config.yaml
n_layer: 13
d_model: 256
n_head: 3
n_kv_head: 3
head_dim: 128
d_mlp: 1024
vocab_size: 8192
activation: "tanh_gelu"
norm: "layernorm"
norm_place: "pre"
norm_eps: 1e-05
positions: "learned"
qk_norm: false
attn_scale: 0.0884
bias: "all"
tie_embeddings: true
parallel_block: false
init: "normal"
init_std_qkv: 0.0358
init_std_o: 0.0445
init_std_up: 0.0513
init_std_down: 0.0513
optimizer: "soap_variant"
lr: 0.0115
weight_decay: 0.0
lr_head: 0.00955
grad_clip: 2.0
warmup_steps: 200
schedule: "wsd"
decay_fraction: 1.0
decay_shape: "pow"
final_lr_fraction: 0.0
batch_tokens: 262144
seq_len: 1024
doc_mask: true
train_tokens: 945900000
steps: 3609
dataset: "wikipedia_en"
Each number is 128 + 24 x the weight over its row's rms, rounded and kept within 0 to 255. Layers, rows and columns count from 0. Numbers have three digits each. The size before them is the row's rms in percent of the matrix's.

# layer 6 attention value, 384x256, rms 0.0359, rows 265-319, columns 0-255
086:119126147115089147108154137151103121156146123124120057140105125131157120138134169124091108102105137151139141121078139172132137113126180119120118164123152116108132156103127113161166144119130161091155124135136083122133114170129147128109116131177130114139111144155067158125132162132132144129120099170194129136145113155109125136100124102168143168108118144111096144141113101141112140132098157108131112116142097119157130149150132130109087225103109119110151159102132138138075110125168113129134128120170152129152115135107175156188119179114127115154148134107125141121123085108132151102151089120138136100099137127115147138141119121134120126130147131135144129163108125133107095163144117178121158132103162116122178131146158161158155123129089123116146127123144166201099101136123142
089:192139141147132172088147139145130134177146163128085138096095104101129110111162136161174134127120123101098133081132121113133130129117124107136132144089142126150186122119111139120145137122147135096167097130171131120110105114083147125159103117149120119107054114095131117125108103096149119113149115110167127118116168169156147141142094131120112124166155075103133089134156133170128118093136129163129157160154096122129152126125145103099106125122136147134070113144123147127144170112139135137141131115116130140122083125122142156096195117103122130145147136081143149126120132098090102150121135143119132159108119162125113132122095099115107125113159097143125130122090115111098123162176107133141167130137157100102135129098193084141122139106125133162129086131121082110134168095150178
088:169121132175150130089093106153122115161150112102160144131139108138126064122118135140115135098148138110163124173104149178143114149101132130111122128130110150129151097156114128124140093116093114152136123131082129139153084157144130172146158134140106112122082133127099145087133138139166096148134102103141124144179153106112171150152102165101135116111096131110119184079165110147146124158194094173105118140146128144130121141122149096102129125161094099091094124105112154105074119141158148118119102151171098126137135095139106102094129105160141117139146162128143115115107109170129117115140108108144120129126160153141124157127177101168107107090120135119130139091123134118124117151121139142137140107103137162093065084139093126103140161150117113158093091125111145109148151130155114
098:165122114119140110164138115178140178098093089145136103098122108143102104141148076169127109156152126153126115133124096113137155142177103145144090107113084099135128146093126083110163126119120112107092159114138120080156082101118108107126119139132150135116133062173137117163113144153129149154106139112133106124128101179126113121162073126110115147093150137090128123116097148084142116117161120106109152115135151099134121179160143131113132118118133148152143138117140138101110103099118131132126110098136136126111139115148141134151096070136140112138089119099110101133141101086118115134140130143074113109122142166111109123155083112123163088143140154117185106121114151118136114164117143083101137123185154151158126122121132133096160150130080145088133168167152083106143139128150133
106:143125159175114117137126095118141159108145150098134136096138156135151103113115097149146118094143152142112095155144125122145108146083137098106124121159178109092094111140107135116124116147140093146139103137114181120117130091094127121118107166111146160172114160143098100116137115163117138161053175160108125157086126119116130124161147120127146123114148094128142155112163115130159127149138088177125171119119135142131137108149126112155132126129096095111147125107154148136139128098103106099110127162117091144063133129077086108071112133154090100120159140130129156117113135125095122103141157170138126118167122158149150106120148130113169105166114128128141134148103136140123105109139129131137098136165115139155137174142091150134136128158138129147061133104135140139066157081180105
093:122114115138107131159130121112135140134142118144134139126143097100107133142124126094155113144130099089138166125145104139126141152125112094107132092098124101147146145135097139081150113145140125084124118111171127081124106091125136069148152095134149120140137090128130126142114102156142139134151142116177128123141174109148095150099123126089103114137176103144113088084123106152131134155119136159093109115081102090160118193117108153104116153180112074102121103166133100143157100114132124123141101142127093099109163142149132116141103135115121180115085075099155113139134113140119081117131082110090149137129180105096129117162187159149154130159124144155174105137110125117125114130090126106153121089101101124121122171123161111141107140124126135132161125135120118188114116110092172
094:118093163123137147153138114139167150158188115152130142104169104061089133132133150140109168136060148148109094093121139134124103101108164094180133091146147125090108126123123107099120132123144108146153127110175176126106125144116121065146097119160152113106075137141120072160114134130113162125120140135161135135172189137132130121115154143163122079105112191130118138123110093097121156088102147151122138122084129170116140090155104120150129114124114124124091139149173119161108095147128133133139148121100102099131130163148166148122170142142124159103123152114114128122128141126153136107143123104143143112145143090104097126122106159147151147111114087106122147131125152156098090130124151122092118149155162129137086092116131120134122130140162093105138148137093152117136109122141141
098:125142158105112119126140090104104098085126154139132117106162133140140158165184154141123138148113111130131097137147110183128101129158132096106099131108144083126106139090098160167119171137112146113144099140105107164102115132125135141104148097152099136137106130166106142198103119146131134101118138121140147144133104165133133110135105141193117125117138133102148104179156072105131098129124104067141135162151140176127104122095115135145121134108101124154123170151107103097164144110153110089132087106168127144110142174117157185134111155148084123144142113156128111163151162134127129131112092160124119113101150129098118120132135082136153120139107138160144124116164100133136126168133125146119127149106127173135160132121121130043165106111120122112097082118103102127112134140116153
084:172118085095193144143112124123156122144154105151102148127131104097104123150141093144135108071136091155156118159096171168095125064082125077089127120103129111116176122136137115166134136145106124154130133098120139144134141121163141136134128114139102136065111170137153119109160145143134134138105095096095140131161148102146140115105106163136144113090119123132123144060131132119176148110154113100097125117125116128142120153105123119090136137125134101109109122157121171133104113130146153137138165112073130087126111143120147127153092093113138097137112113148113134129139122061150130131086131142122090154162121153136128107110091104131084163138114164109171136148127147129171059112129164117129121129129114139134140106154097118173101118129136095123122153108112148108123101116099160
093:142149152106105077169155143142149161106123098135158106131128134174179114117133149113136110102138121109128080101113081145108154109119147170122100142137147141134100069115132102110151141142102099148111124186161132144133124095150173118136156128115151142181123145140128133136166119113118140115160053159153106162119154132128178134118111143138124137151164149158103138147125092144134130080137121115097096122154093119086109119124135147117132161176089124101116135129164100164095093146179113139112128174143107144159164109183140127137111158159122120141143144105085136144150140126153121125135133155136139110128121131126143171068088128164161143119125143137120111147098139145152098125143112093137113110090147092117145095131116160150153186136155122140134125155138141116120117133138077
091:167132132135103130163110138144103113055179101097070146150162150134134120132116124144126135179165117133160112162143163122103162137123128121140092103151095097154125109121170126150079106095132114125137091158149119139155164118096146154125104160132112147101144125151147183113142116109088095136112145117129140178109101088110140123142125138128139149155118141139131179121097092115139160098132103119123121118127119151136128138145100120094086162147142111122134140156106104145142136140122093139120120123124139127136173108106121102124145124143114110129145139112119102145111125140146102166096097146124158127120079118109145105117169133085133143145134074116138110135072186157155119076119205095126130109116119140142079164125085107112123122125117131127138143132172133180132141098177153
093:130150137132105110109106137070132132104132094116077146128153104127145176114160063149073116081119092105115113125105149107094135113118076160093116111078114158105107125123165113139126153129170084132136098109168120113129119131132136171138144141129115083157097108117083129095171102137129143136074135125120101122175142131077100129118150114086114161073121142114147109141101139135129116185098150126109111136141110114116102125157169140103114122182131148110131081120127152122117113143157132073130119125147141120187148179124148086129130126131130139148106165109100138143109125125141131133121130155120133100148132166104123163134160132117152113105106138127117126108120119123076137159103129099143121121145135142089141121121145140106164106111167156101151152102152165125163100098110110
094:094135155163144135096130081087106144129138111116113124145125159106112110111079120093124118135157161155116087153121164136132167149154142133108117179133114113108133133121188116126117155160100128126108069124108190133135096111120125080171133131139081145126144145150123120172116151108110135124140178190146129132139119088164144107145086098120116104071112123125105155100123146140145136134139163137144078168132163139137159137138139135096133105123174107147136154138135081087124128109123135154131148125151151145134074124098150168083147176139121157116115135133116145163101107111116165089120136119142119120157146135169109113149141125099125128128164125135151134120152132139154148169131165131099129163141085160092115100108126113172106127131130102156153152165151146160119130091151138
095:129170100092139116140166157156137098120116117120108121091129109153138140129145177128119080134100142154139118112148115139145145080118152104148144117115143123145110109107095129153120119134161119116128135119075102109137110117127165144156206117122099111104163136123113143132123125131087076132146118080156099097112162150143121106111096159137092092132161151123148107148104133104065151092104130117145162115131073128129152134140107150093152156160141140129114096133122113106122170168139094112108133134115119134187112109109124178164138130112145142154091107109128121119122099083136136056144104123106141079098111167109142077110113123106128156091113119126123114110122101127113150164149160124123131124162132070107153109156127122133133142132130107187121114178093137124152113127155150
093:100150136106088121138112087133099134143144129159122105132144136130128133177133147138153102146127113182115143111117077100117135136132131085097099142134119075116103116121086117126142155164148108180147107159108119069102122122138073142158132164134142094159139156118144133175131178100154123148115160109179144149100101128104153139127100163100144089135090117096129135101096167131138122112148139085119135124127107160104110129102117148180113123168125073154151150132091143167121138150116123134112134098119139176147120145141137146124157140159124181098137159133129138140140150131143150128128130125092146165144123121110095139109147099146152110105141158113103102113160140108120126125124148078151100141147149109078135175111103153084143178146159143167156117117111151132122098086153118
083:133143150093122108104133138100148136136128091125138137130075117143167135090161140128122114108115150111180132137146119139157171124135130100126164057111134122179110098112137120132095160082098120145131139111165082152129128132131124155098162098128130099100137120089086135154150108124094129123152123126158113176156087077108129111104174123133119096097139152138116103142128093135165119131121125146148096176139188115122140176117129131121138159123144116100113141101132140139104125100089104091149144147159151167104153129131143148108135135121123127148065158114114108153116081147150101136157125127110142101146157131124181142118099137109108156117098118138126128144130117159127166170159148143140128135174140149135093125108126113179108133152136167137150080173133139095144127157067108
099:108112147126134165140122154122098132153139124110137117079131175116106128152125112147126143082140114123076094118123132141108175118107158111128133108110144092111169092153131115121127172160146137079105063097158103149129116119150136142136165132155169120137128142144129129136137109130112077179095145128186115162154105100105141160136121117105126126124166169147106120130177118090127135147122101084099166121140109098150150118138115118198101093136139090153136137155152130128136144117131139114128118156056133128118112121123136150124107107141107109175161159087133115124112136154130112119103121122129083123127114123129133125085102112119120132067104120119121117126077156165085138163134151063145167111137160125138116106157149088136089150116150135077130142115100121110154150122122144
093:142125126127086126157154130146119142085135150146148158106144182136127128142114119109104066133147121134153100124121102114134097168147128140155147174163140127157098143124146093098104109140149115151163110116106148144142096166130127130108104077105106129127096101122111109116097131129131154096137140150144102093176096132106124134163121144132149103105110158131102127130123110136083056136137105129139117153140170147178119150126115156139179128180163149119132103106125107148101132126138101142084142180137127139105054091163119164110109133123158127158102108088147134158126137120156119098099140088125135136108165132142111127123116128141131143084119121146095131135151100082125141120118131117159110142101135156119141167137099108140123151175134129161112106151159149153075053143119093
111:110116102113138104111164084111147137146150120153139105130099129122067114121145106140096051162130132119147122162102079114145183125119124100122115109124115113116111090123103118149153119158112124133134169149113142116124166094151141136138121152124122147066114115136115097147121140136133141101099162159090132163081114144120174153133134098173184108149122116120121191111151114105104075122129139152141116120086117181167120128116118099110120107119139132126140163160113115113107154122107147133168102131153132122170142130119167131097125083117145108107120171150169096132153114114174126135175135144114084124122141126111115116148150110118126131079154096104124155086134136163116147178129101165141129171114083128136108152119116161156151114150144120105101114114108127153081144141135145
097:143120133136141104126179164165106115159131065124126146134092120129117111139125151144103114142102126152092132113116139113139123147120108116130167134123142099111127121135135143124098086148135095067109104102112117091104073123167105112119167064079127129086103105121118151093144158131164165097119087145153109128137086148094119137156115087163081115099154143170130119102154165144100159134149138124089145135161138135116147127145147122133125124129155110067101141112141133070109146140110134130161181111126097121167113104176174109123102119138119130153109126132180123139115116120139143108141118126113127140118151160142131200125123125169144160130159094108151113133097116112106072146139152114112151100124139136110148123142143114123128100096119110105150118113072163126150160113106143
103:108155122098064122142153126102154150106112134094140099117148159164103141142099122130120144102139109138132110175109157099128107168106126133126091138122117178099127132126168148088125127121118129133136117099150136165162128138150119146145102123135122163126108122118132099160140089113113130132076129137105148155154117097113134150144101099128094112123118152113100116113091136173153143131078135098150081127099147102102122131172124166131121104142141119170150109159136146111132141129153083160147136098175158137130124081130155131129153119127140118163138130121156111113106155143099150120116168125091118161188162174111154149160165048104152130154144147129086095126136129127084108171182139142134150149103100120115139104072120133110119122116095113150139146108146115089090090136106148
104:162108137148100144122128093119077123089110127107127125169102099138102129142105110105159110137105155146128159115141163110095078132123122116117131111122149118129142127139105106145116145099117116113082088149157104108115111120140129116149156116120129125106118101109118155135135135149152098118111125095142128144162097135132031154134103119094081176173118110119148129111097128144105096128165161131101144112147111158109106138102185146120129168152147110140081127105177121124098158138120179133135089080132146158088170171125094120178065110112117100111123117093149123153151113114179127102123138172156123101120146151126129080117160150133137123131129105093133132121141144143128115103124130166161158108095153104158155122137126127131140114114098160103089103128106138108170110106132096
097:118160144144162099084156152103115137121097125138126172081115147164122140146141117083148128112117126107169131158153061103138153144122062110118131136106086103162125115165137178135144111116095122144110155183136114121117139117152133169098131108118113139119136156157106157101126133155140147143156153122164136140107106164098133103110125121126111114145114148146129105095139105124138151122093079155125129184172119102120104152111138183119142191117130177133146141126108152134094117140111109132131130119089094137148104108133125097154118167169114168126102152152145169148145138140174087110127107162091104120172133124138144123128146141134177146116124113130145148149133195105095168128106100152135130127142111132131097121172131164124137117117157113156120111139129158158158107116085150
105:145116178098042094145123154112133136110128155090125129145147116146123157107147088102106135135118137176133107160146139072140132165109117136142110136150155149149098165167133143115128142166156141105094109143174143111155083168118095158129092128130118102118121138078144107129133088117148145103140133152147113165125161139136119147155166101128096162092160128088122121110124145145102154155092114114097061143133130118060170146128109132154131114143133128123143116142137101116142124133187158114147123110135106151136134107160147096141133111135067139160171129128152145125108118130127175143112184090124174158128130148156098142143159144124146135132097123133142115132114136128127140101141127116133108153081144154121108139139136124158104129180167107125152157109127125141166108083121135
101:177124166112083104099106155118145110099130161137119165131139132110140154116154161132111149149159088166118168150122098110128131104145106123116144152145086109145091148133126133138139163158150129088118067106146113193115143150120125083165128098170088133166170167156123142081147133134120140113155164071142127144125150142114133134106132108097071102125137129204130111152126117101097133131147087153083141100136119135101118102150120141100106177141124110108137093149177142153135112129126109113125141146121124125094148100106096130122159099134137109115154131145117121138115096169150092085164161106152114145130124125150119132135093135156151133126119160146147161120111106103107079114164167105121101113144150136141142124113138131147141140128148161131139180127104165101119121146150164
093:126163102119112126111178124104122113129179144143136150131140142117161120163138100139150105118141142099131076196140157113130128081133134145120142109082124095128124123117168099177099141166147138150118131127138117128121089126125145093155123120109100137182129143148111116120136105137134128136114140083122138038110131151140175123148160124135118096112130123115130114122164132089143165134127149150120129065097135138132118139116091164147162122172083119113127115101151128148146129087138070130082105172149145175150133091145137091124121106132108126141129118148151156148172180120165083136144143125168120127150135134125125121145118115112154176172125139157142119074101115133117147130130120097111117131116145141127140103115081119132133153117134145117120136150143086140076070110147086
101:166127097133084152097141113111114169114086099092142149107127130142147120111061128144114137108142128130163094137113113149144162103123126175119155165095116147125177085162096100140119116122119119156127165102101110137141157118099150150115132129146099158131135151094109181101129133102135129147149098077090095112150153091143108119132098133122140119106131135148121101099138087111081132135113127095124140117150085092110147147121112091097145139122164158133090133081105144133121115156141127146111156141094082104171103084153151157126090145133142131133117125134134123107164124125156141142152098119145130137141135164141164159133085121138100139124091137113155112134073105129168118096104082123121100155106153167132133122173132125112119129094176094140154120141155147098153135110078089
094:101132115119146122100168131141147156136101135141147153168163077136131155126105155135166104130113128080154148175095084106118083096115120105120118108130110101138143105127132100131161107109158134127117075114117166155145137088077136105170126104109096158166179135133105102126125116142149096138104147125129146145162171100180180131143132160086149129150127175126125117105113144139143155147125129125103189132144156098137147096144143095144135122152094138101085086148124131100156158130125137130089132144101121105109121129133087127111078116143087076161164097171114138150106133123094094114120132119150157096123145104142156134116127166133128072160107161104128157094104123123161155159131113122139153118131139145135113140104125130148134139148159120148085152152134114073118127128116116
106:193123102143125168154114157090134118114102146145122131098127102131165152103124141150135121101125142110145152116166106134136138137097121101106117108109133096146194123165100146107161142058102133165090127170148131116092131124147116191120161098119118132171133118141143141106124132174119111168112153116135124122169160144103116134147119153085114135102132101126112112108134121132127111140123158108113195125126133140124146103131097178078176142144102149136093149148100158112109095137125132112129090147136120137101119143175148103169073154152124136162138160131146085108176138145154181112114113127168120147109120167137140139116113155171091125085110111139147110130139126130130110118123152133136127124136162121130128080135077085108159130119151139116116085136076117098133125133142130
091:144095141159131174121148152148136149164107116154153157110111155110125114088087127118125152125128138170102126129149127132105129130142120179084109157115143144126162135177078145143115142131153110109110118141127097147120101127151147124122156141143151139104058090147181140119121132127108102099110136115108119144120116163131086110110127127123105122126081137097124130165156123099143140135168133108124111107113130109159105145130165148069111112143109103138077104093139102103141130148149159114161122111144155122110148131104142112152120096110103151108097118191136111128128086118138103114156139131134153157143173146123168129131155122133141200155159141112146152084106104127121102175159145151153163103135188103166129142146108082147133121101094152105138065121083140136140149125156149
109:128122168169089066136140158159133176120168138109134115114136092127114134099117139118145138089146119126141113125128125146129109188132147122116076104128140094162111117158142127128101086100096102169151092107123129116116148163103139148107114164153133171145139101113143128156131099123120088123088139083146142119117095107173102103170137129133135113140126143137150108101120139143165130138109080097126084097135154129091099173103145134157147150141125100101146175106116150104096145161141116145094149116158126137110131079119132106087112119148132142155122140088103087148075064163096132143138108127119123132117103148116135104112133133099115110131084135145144103101178133107120125176131117130130132116145131099187128088090166121138128168099150103131114082111143097145119131149135140
100:135153120104109104108125143093152155124153118137129148126103119142142131116142115140147115040165139124162143149144133132157132157102125144106126168134062121072121110102116117170122133137146123109109104164141114127138144135184129186139099142094125144161135076148091190109149147127156188123100103083120126092130152121120152142157126123126137108126151177132131153109103162135120167123121124114118136129151126151086101115163155164109084124147154077095099149121118149186095103150084129148104143135154148140134075127165125129114082102149118097128126135138102144123141168150154146109142100129143171095099122110164157137131156119116179071132117123134095141113109136140117130137088122117143134143088117121146143105129119157101141154125122143133153143120096108104098116124142140
096:124100115109110138086145088102160104070127105136106103111190108145147111118123110110101113115121143110097111116123118150129167135134154127127091114143159189109117153087173131094147100123162159147137127134109096111124107127127121129118128131092086106125132163069146140099204140116077143116148129137109151110120116149094135132117165162149108082126116138164098123098137162113121130134140093138190121140133083106144093095097161125111137106133145142125128093140171133121140115149116155110132109137136147122125151120133124116085124123125096114153154089183147146118159164122170150114117118052116126130096112167107112154132113119145109150132157112168122128144124113161094118104109145150145116122097134152085155134090091122132113136157149090145166153135170121094137118125120148
088:175141105162090089123127106124116159095113140107151109104121123102141095171141135138081115137129149147117147137136101138126108156138123138130138117098130120114140115072128190148137110151117119099135173126124085096154152132119091114134083135095147115098124145099132152157114136102167115166139113149141150118153108114150132130134115121118148164125135129105102137151167124166103113159116116187146132136161093111143149128141114118106149111161147166131109102115115124185114130135116151139122126090103147159103127108135192172086151124109116093162168177165100139129104128147114167157098125118144145150116094062141150161172125152161094124119132076093149131181101133123165156106123127114120120166139122143154135106155181113114176133143148120098105121113133138104119142135157151
097:121098154140097118117107131165104145131186113150082147113171123126116127159164124107132138175138145110158135131123107144096101144138097161113148176125154132084141106132159142148122142153138134167155109123140134130118164135135124111086075170140145138102131077131122072158107128122126092134175125155124135166150111132120131168130151136145148151125178109123151106137101133077114095141125103069136104113151138109168169136143131154133129140124148123112146155147120136091113160119123091149094157123129133176110145141104116099125161149158106139132107090078115131106076139127119130180126166152106127157138160100156119115063111135082138111122117121127084153100166113101150153157144122104143127101162111137105115184133123160108133123143154150121159127154158165152109135131139147
094:137111119145138123124148139124148138120130148113135148127122121119061128119129110118089121138149148117148130121144158115102151140132151122123100165151130124091122144136159108104114096137127143154149161079122161108129081137139124119174105147144162133112085138134164084140172099153126120111107116160106110087136134138103127152149144168112132106116105134140112098140117145143114113127156168146164171059090153140107149114138116122159134129121100120167113089148133090145126116097119162137164084148174075120057112152101136148107177126130137113096151135123149159196114145140155103133104147125158134106116147167102083128119123128159145098135121156153134145115120162104153136122107158154115112103107147082129113151161130069083129143168125161095119151123196129126089148119134127
100:092146156124101132092091067102180131097115161107139106142100142155129121127129083114140123144152101145126074130144149102105137126091134125156087109134140135093144165125156126075092153120101110131142117118160122145146128109176122161153122140086103136167093157143131124097154083118097143178090108125128151150144088136123152123198150139131139114119142169095151149129106155152164144128102138110151143133112084112141159123114131097119167135152151109101049102107124154170135144169092129114138095121128153120140112107123110114095121120135116142129158120141120139113122149145115118142128117155134132122130152142088154149138113106150140137153150109127099157096097129095114140174159126113144139129126108129133120133136071104076171116152123085114183119130125137114135125120144066
098:132105122162116119138120127112136120102144169099115151116148152116165117167134076169146124116137132141129111102116146074186144137111142146098151192111111188120173106142133097104138184143096142087115113111104113125115131111131125152134134137169199123122127124148098113136163115147119068141082165115124140130141145144126114113125163124163151101111100147114141114119149148082142166115113167109124123145106127139125134106100133173101159127106101121154136118176084129158147115139163146137115111163090156133142137116095139112095157097108131146153160131109132182104108110118112106142132151129099121124102124094134152150136120151122095079096144134124134125139132097165129089130113134154110127125177112134151119098089120141112119079122186143138106177107078116125159144108114121
087:112103174103138188150140152122121125119130120100136086106165164129157143106135142133133137128109158118114086166121087120109145144134126149095179113144085153137132080162109099119133087118103135112135120135160162133089082074115165119113125161087093118142128122130144149076169140113136099150125162131140127118156137105160147123114148113156115126156108158113141112152101130090107133136135110117108101107132108123116158134156160112156123110130124103143127148124102134123163141157117095106113118136129155138116135159119120157103118195128114149178141093123097105152086135129134163151077122136120131126118165159119153136107155151115099126162130183139130133089103118130139128090130117120158119170119141115116119118169111123144126223131127120140164132134098076132095125143151065
094:090101148138141132104124129122162136105168136121149141152104133137105108162120085094094158135138110116100135150144092101106131136149129114112128157136131165116111144144130150108134073130111133155160089095149111120104127135097132119153143118134136122139165141143127126150105146095145136086104113142183111132144127116108125119154158158116136091162083161142120170157107101150109140163125109150102167143095147135110142119112118164144144131122087167090139168149103092101152164123126136132102050122131121127074110141106090140093160131137120115126105160159093100164134123149135104109144154098141102075133166087119157128114148119112115118113132151140107121178122130111174138173123135114099134083142140114148112189133083140124158115119152098128161174108133108138116078188118128
092:067154143156129103161153173155091140113141142154107118099108127120161114144155089093121101129125148111189129110119122143128098113166137086115141125113096144119122098103150161165131132085158128161130117134169142113125121116129147148115098133140127142079148146097097113107128141103160140103140128126124123188082149185156138168131102131123070111090161120141158149110130127151081090113154151137157084138125122091153140160141119147105155142166117114131093115147120126140133119071130121104102108177162110078161125116132167088130097098166113127120139146076145121130134156142159127129182135163120126153157128124139136104129091135098132128131126125110142124128127134138104126103113133141177140130150144123110106131102071134144098115136171146157129101160148143185148139127148138
094:126120139123089129148153153092170070101136124161133133130180115129162130170132087137106077171148172137154094133150152103146129149138132140122118113141095153142131092096132119133115154092132135146087099144147183135151168118143134130150116141099137133108110126177161123120139111151097123134184095125118128118161133134119116120126123139121115119123149118084151122147134120102107153119168158133093195126152134101121170160151126113123158084146113115123103123118109127161164130107157173116102163128139111121132117123153176155138086087109109079130111124111115123105159103123175145126178138109123156112126175128148112099121123107155107095106156109148140150119085128152166088126135134128147075111167141153149132154139172140133112109141110118080108134118086108150160112130118079
101:098118093095129150128138129115117099134144119160154123153139094124125099110166115097128111123091094125123169106126142135107116136170080120110117130113137095148175126129116127136108117166128180093139151150149132148132117110120122126087109149157110101090093103130098102137142147106147133144118107091195144086136115164111090149164096124124163094122125174093136162159122082131160160140152164115110154136148160103157113114105155121167137142101127090154135171120113115108091090145105142134134148132133119117140168152125157091132129088140123145137103087124145064124151123132145141115121103130144065143126132168101138108149107162155139167108143107109162140103167119144150177147104066155116179118135163104143128092135113140136110119124110147096093137127137126133170145108151114
088:133074127143149110143133149120110136092158094136117108124124161125115115165145098136160115144129110164134144099152149143135134131186126142113168144123056141125133145125135125106122130100098110149082117142111114109112142110115129149091093138172113142103098141134113171119102138107124151196143145112114172141138158110140171161122093119148134146140125119160150141182185152150171120130169160081142165145147117091135168148148095103127122095109134172175113197137117116108100104142135167106134131156134094117168123141119134139134134104118129103144104136108150131119107106114147102147110131155151125115122092100138119097133143179127119081109124140124116146129179134108138134107074143152141132112124080134141107100130099147160120119150139168126147089143140128143120191128155085
100:120119140133135105140131168123105106162158106170154133130113146180109120129140097141120108159104038136106129109126105156125157121161102161102149123088138130159127105131128093128172126130092161145127134159124141159118150176118141130142101154134163071080123115091132091104166157128147142149148135131129141106120127137122102130109124106157152134115105095130140135199104097111131149162171140149107127096123121120130127151116137127113118119112139145166157112133138150171160111114143163126155113163124132145087122212125108133102128134122102132078132113147182110120149159108114133108100118148110090141148125156148116135115108127145139110139139121113158144134107094145162118127114100156126176114119127203132134152132132136130083087102137120094139099128094138083178153139103156
094:124137090183122127134092172154124122076172132174161142123124156146178123125107135159139128122125142115145104112138146162107106126139159110106121102124115141121142148159129114174092108131103114135088124145151147114134147157114105145147120102111102155141112122142111147127125108137094141145118131132134150116123161164074165169122127110088091173106139156104145070104154128145134114147161136098108121118151156110117189149125129078142134132082105134103090110103117095151152119129151151120132158120111100110107108199127147106171102123117101120137135112153176113104150112118139084122168171162163135138114165133176120111131126123109137171094131121135148179078116128156135124111099125154146143119154137119091100100127102136142135114112141126123141091185122152122167112173103143
088:134149142148175130116156105133152145120117118080117131145136161166119134094125128130127151157098099149113152142119142118156111143140105119161141107139147135085084167096151132157133130169141126122165108097111174116126084083113108056145122175089162160118104126124107117162120103107140152165147127138123131148108140167101090130115119139124084180136153108138129156154108082112089098123130156101162139131119152157106117107162138137134100110084160166122132107183142110138172173137126078165141113100178130123125117132119137148126116105124123105087101157102163136125139129120160176139153150109171117128132109076140116163099137106140127131162180087132147166113120149128113167132122131108115160154107123129104147184139115127144125125155159151118116123142099107121155138140120147
096:116089134097168148138127107160169116110133136114103126143111115105119112150126129118143181080122093148121136105110131124143133157109155153138113128132144124072091123151115075099148127151155142109167120127081146120109117150061144134143099140119157143161151156128166147123096093133133130110074127139142137182117142094141137117145147153132111146142121129128137126155071071114134115140108114097117147104142148127125148076106120155148120122122087078140156105132118080115109103151132111154126137124114127122119122117102105063083124154152157194163138131116156145135105172103117151137092139155152133094122132112088151129145144147162148122096150141072092099123131143127144110113126155110095160132094116108140133120095137101092122151088170118135100148111152094135126108128182142
094:083102095100121143128148094139125144111144169107105092162118121147093152139132177108134151130095125108135080150123133125106187089154142104098129119171130158109116141142140109098138133131119136082138093099131153102114148093104151135129115152115080160131158124167146107146137157183124091133106137124134093117150134114089113128100119141170115111154097113109125151182134057112131109095084129135140172074090148133141074101103147148152082142153136089132121157112139131125140076136122116129075142132082134099112147139151150154115159151115132119134122122119112108147106158118154119110117124112171108092132130127114126151090140109165127140092092134123098092112129149093131103119159123097121166128086147106152143119082118157149129136128110112097104138102145143153157103144140121
098:145153097148089180111115118128143111117105164149077110142134136156116090122152094138130107116182103151130102093098153172112140141106112143140145132151114095095120138128131124129082120162142172129177101103103163118146086117106167122156115142163110114129115110135140170158167140110116153090183152127139082123176122158090131135167129132115123134136164157123054118126138077158153142127108126098138142082088139156163085113108116115148127103128104145139160154139113085131129109128142134119104118125128136162097132125155142132128143163081126170092120124102135137174138093121095171158129141101128110104126181133145090136144181138135120125154136171131123156094137116123153133165102150127143129165138133129114137120141110145130117107128109149149163119113151100126130099112177143
103:156128110125161139134107115185085145141142116143146155102102099130068134134127111144127122151125114140109125105130139132115111160162173148090116082132117102120145088190146155144140108100082118112108138138130135137136155130131122149123149166154146076110117097114182128122143112155175118143158140136131155162100082096151129123146136083167164133150153126104147108171126106137157125147140126076140132153126126092168083128094135074156081144103124153134121146113122168124137108125112121113105159128125101136100187139107122111109119139117148164119101110106102108156076067097116131127118135151116150157119099141141131129131152154108164105151147137122068159099165128117162131118139147149134176131143120118097096127160141118116132101093137145151102125138106089120085121108148106
096:141167112102111090119156167142117128158122175116143092122135113137154109100195106135134135121115186120140107135121101107161110129187165128140070124070178123125118134139129133140143163111124104146158152102132123123142114111143101138123084157128143140144051125118129090132127134129127150109131108186144105131133139135113125137117113114128143097129155130140133117125160127117130130165115111106148146169148138145146118119124175104156152097139126106093123154095152121097119143133123136103151107131118151172119113156117134104109106131082108117148106145139108088129123099090128179092144134092147142146099162145104167152097175124213119124136140129111085169149098169084104144164143128125159085098091149130154120126124134126153142146132146140127116104109108082092115143156114127
101:150079134145061132126150133121135131102097141098105102066114132177178148128119103144111112144147152146103105156083155076142140125119138089091195155177116156076104146126158138136094121171141117102110087158151123149177081135135141095161155108152132130155143141131134147120112115120119124129117135127117126125106152130109138152133107112119120154108115133121112138077119152119086161150124190149108093121172101134144180115123097134134120138155119097093098130100181112143130105141154134126136160182084171161132122097116119148133133126122111128130138097161133152111115155130147120142152176111158131155134174124148109132110109109144154128123123108096149112118114125177094082157146139139107103144133121116103115138106116138141085105141118117156105146121139137120168098124108139
091:137141084113121154108144100111158154096127136127120178136123110116096162114155126100102154107136165111098121132126178140096136141137098109121147146160112131078103165160167108118122087152184104175155099150140157118149152118133107106074110117120115155121115141091156119100107140147119088100086134164153117152104117083146120130128158156134165116125170156167142122108137165120139141080143155117143150145128138124168099110102142101142147138144119110128098117129123135168136130167099122144147123106106138088112122162158134130106121137101093130118114140129128140148126161167135096140182134091162122120164151106128113087123103101160130118096139102148145113112129144127102123083114100130119107162150123094149121098092107107231128149116146149127152118099142117095156140152146115
104:104132132132156115121127087137178124111137135114141083154101130133105094100165155111100101126118109132161169079116171122139113117184104170126085127100102075149103118103110136163124114123118134125126118111158144167165111118120101116115114112089105094140146108163113073162093166145125119140103136108132131129157077152086107132116104133164164085145115121098120077185128166145127077127137146129159153116121146140155119115121150080132174130128136136115139137079147100117091154100137124138137123096176161095150137105097117153141132131150157130091134138115165113117153080126111119128128069103124151161150063129098127136146130126091143143135147107112123142135133118126148168128165134112106120152134106115108129127109139139148159091130130142105115058153122132111129149141134135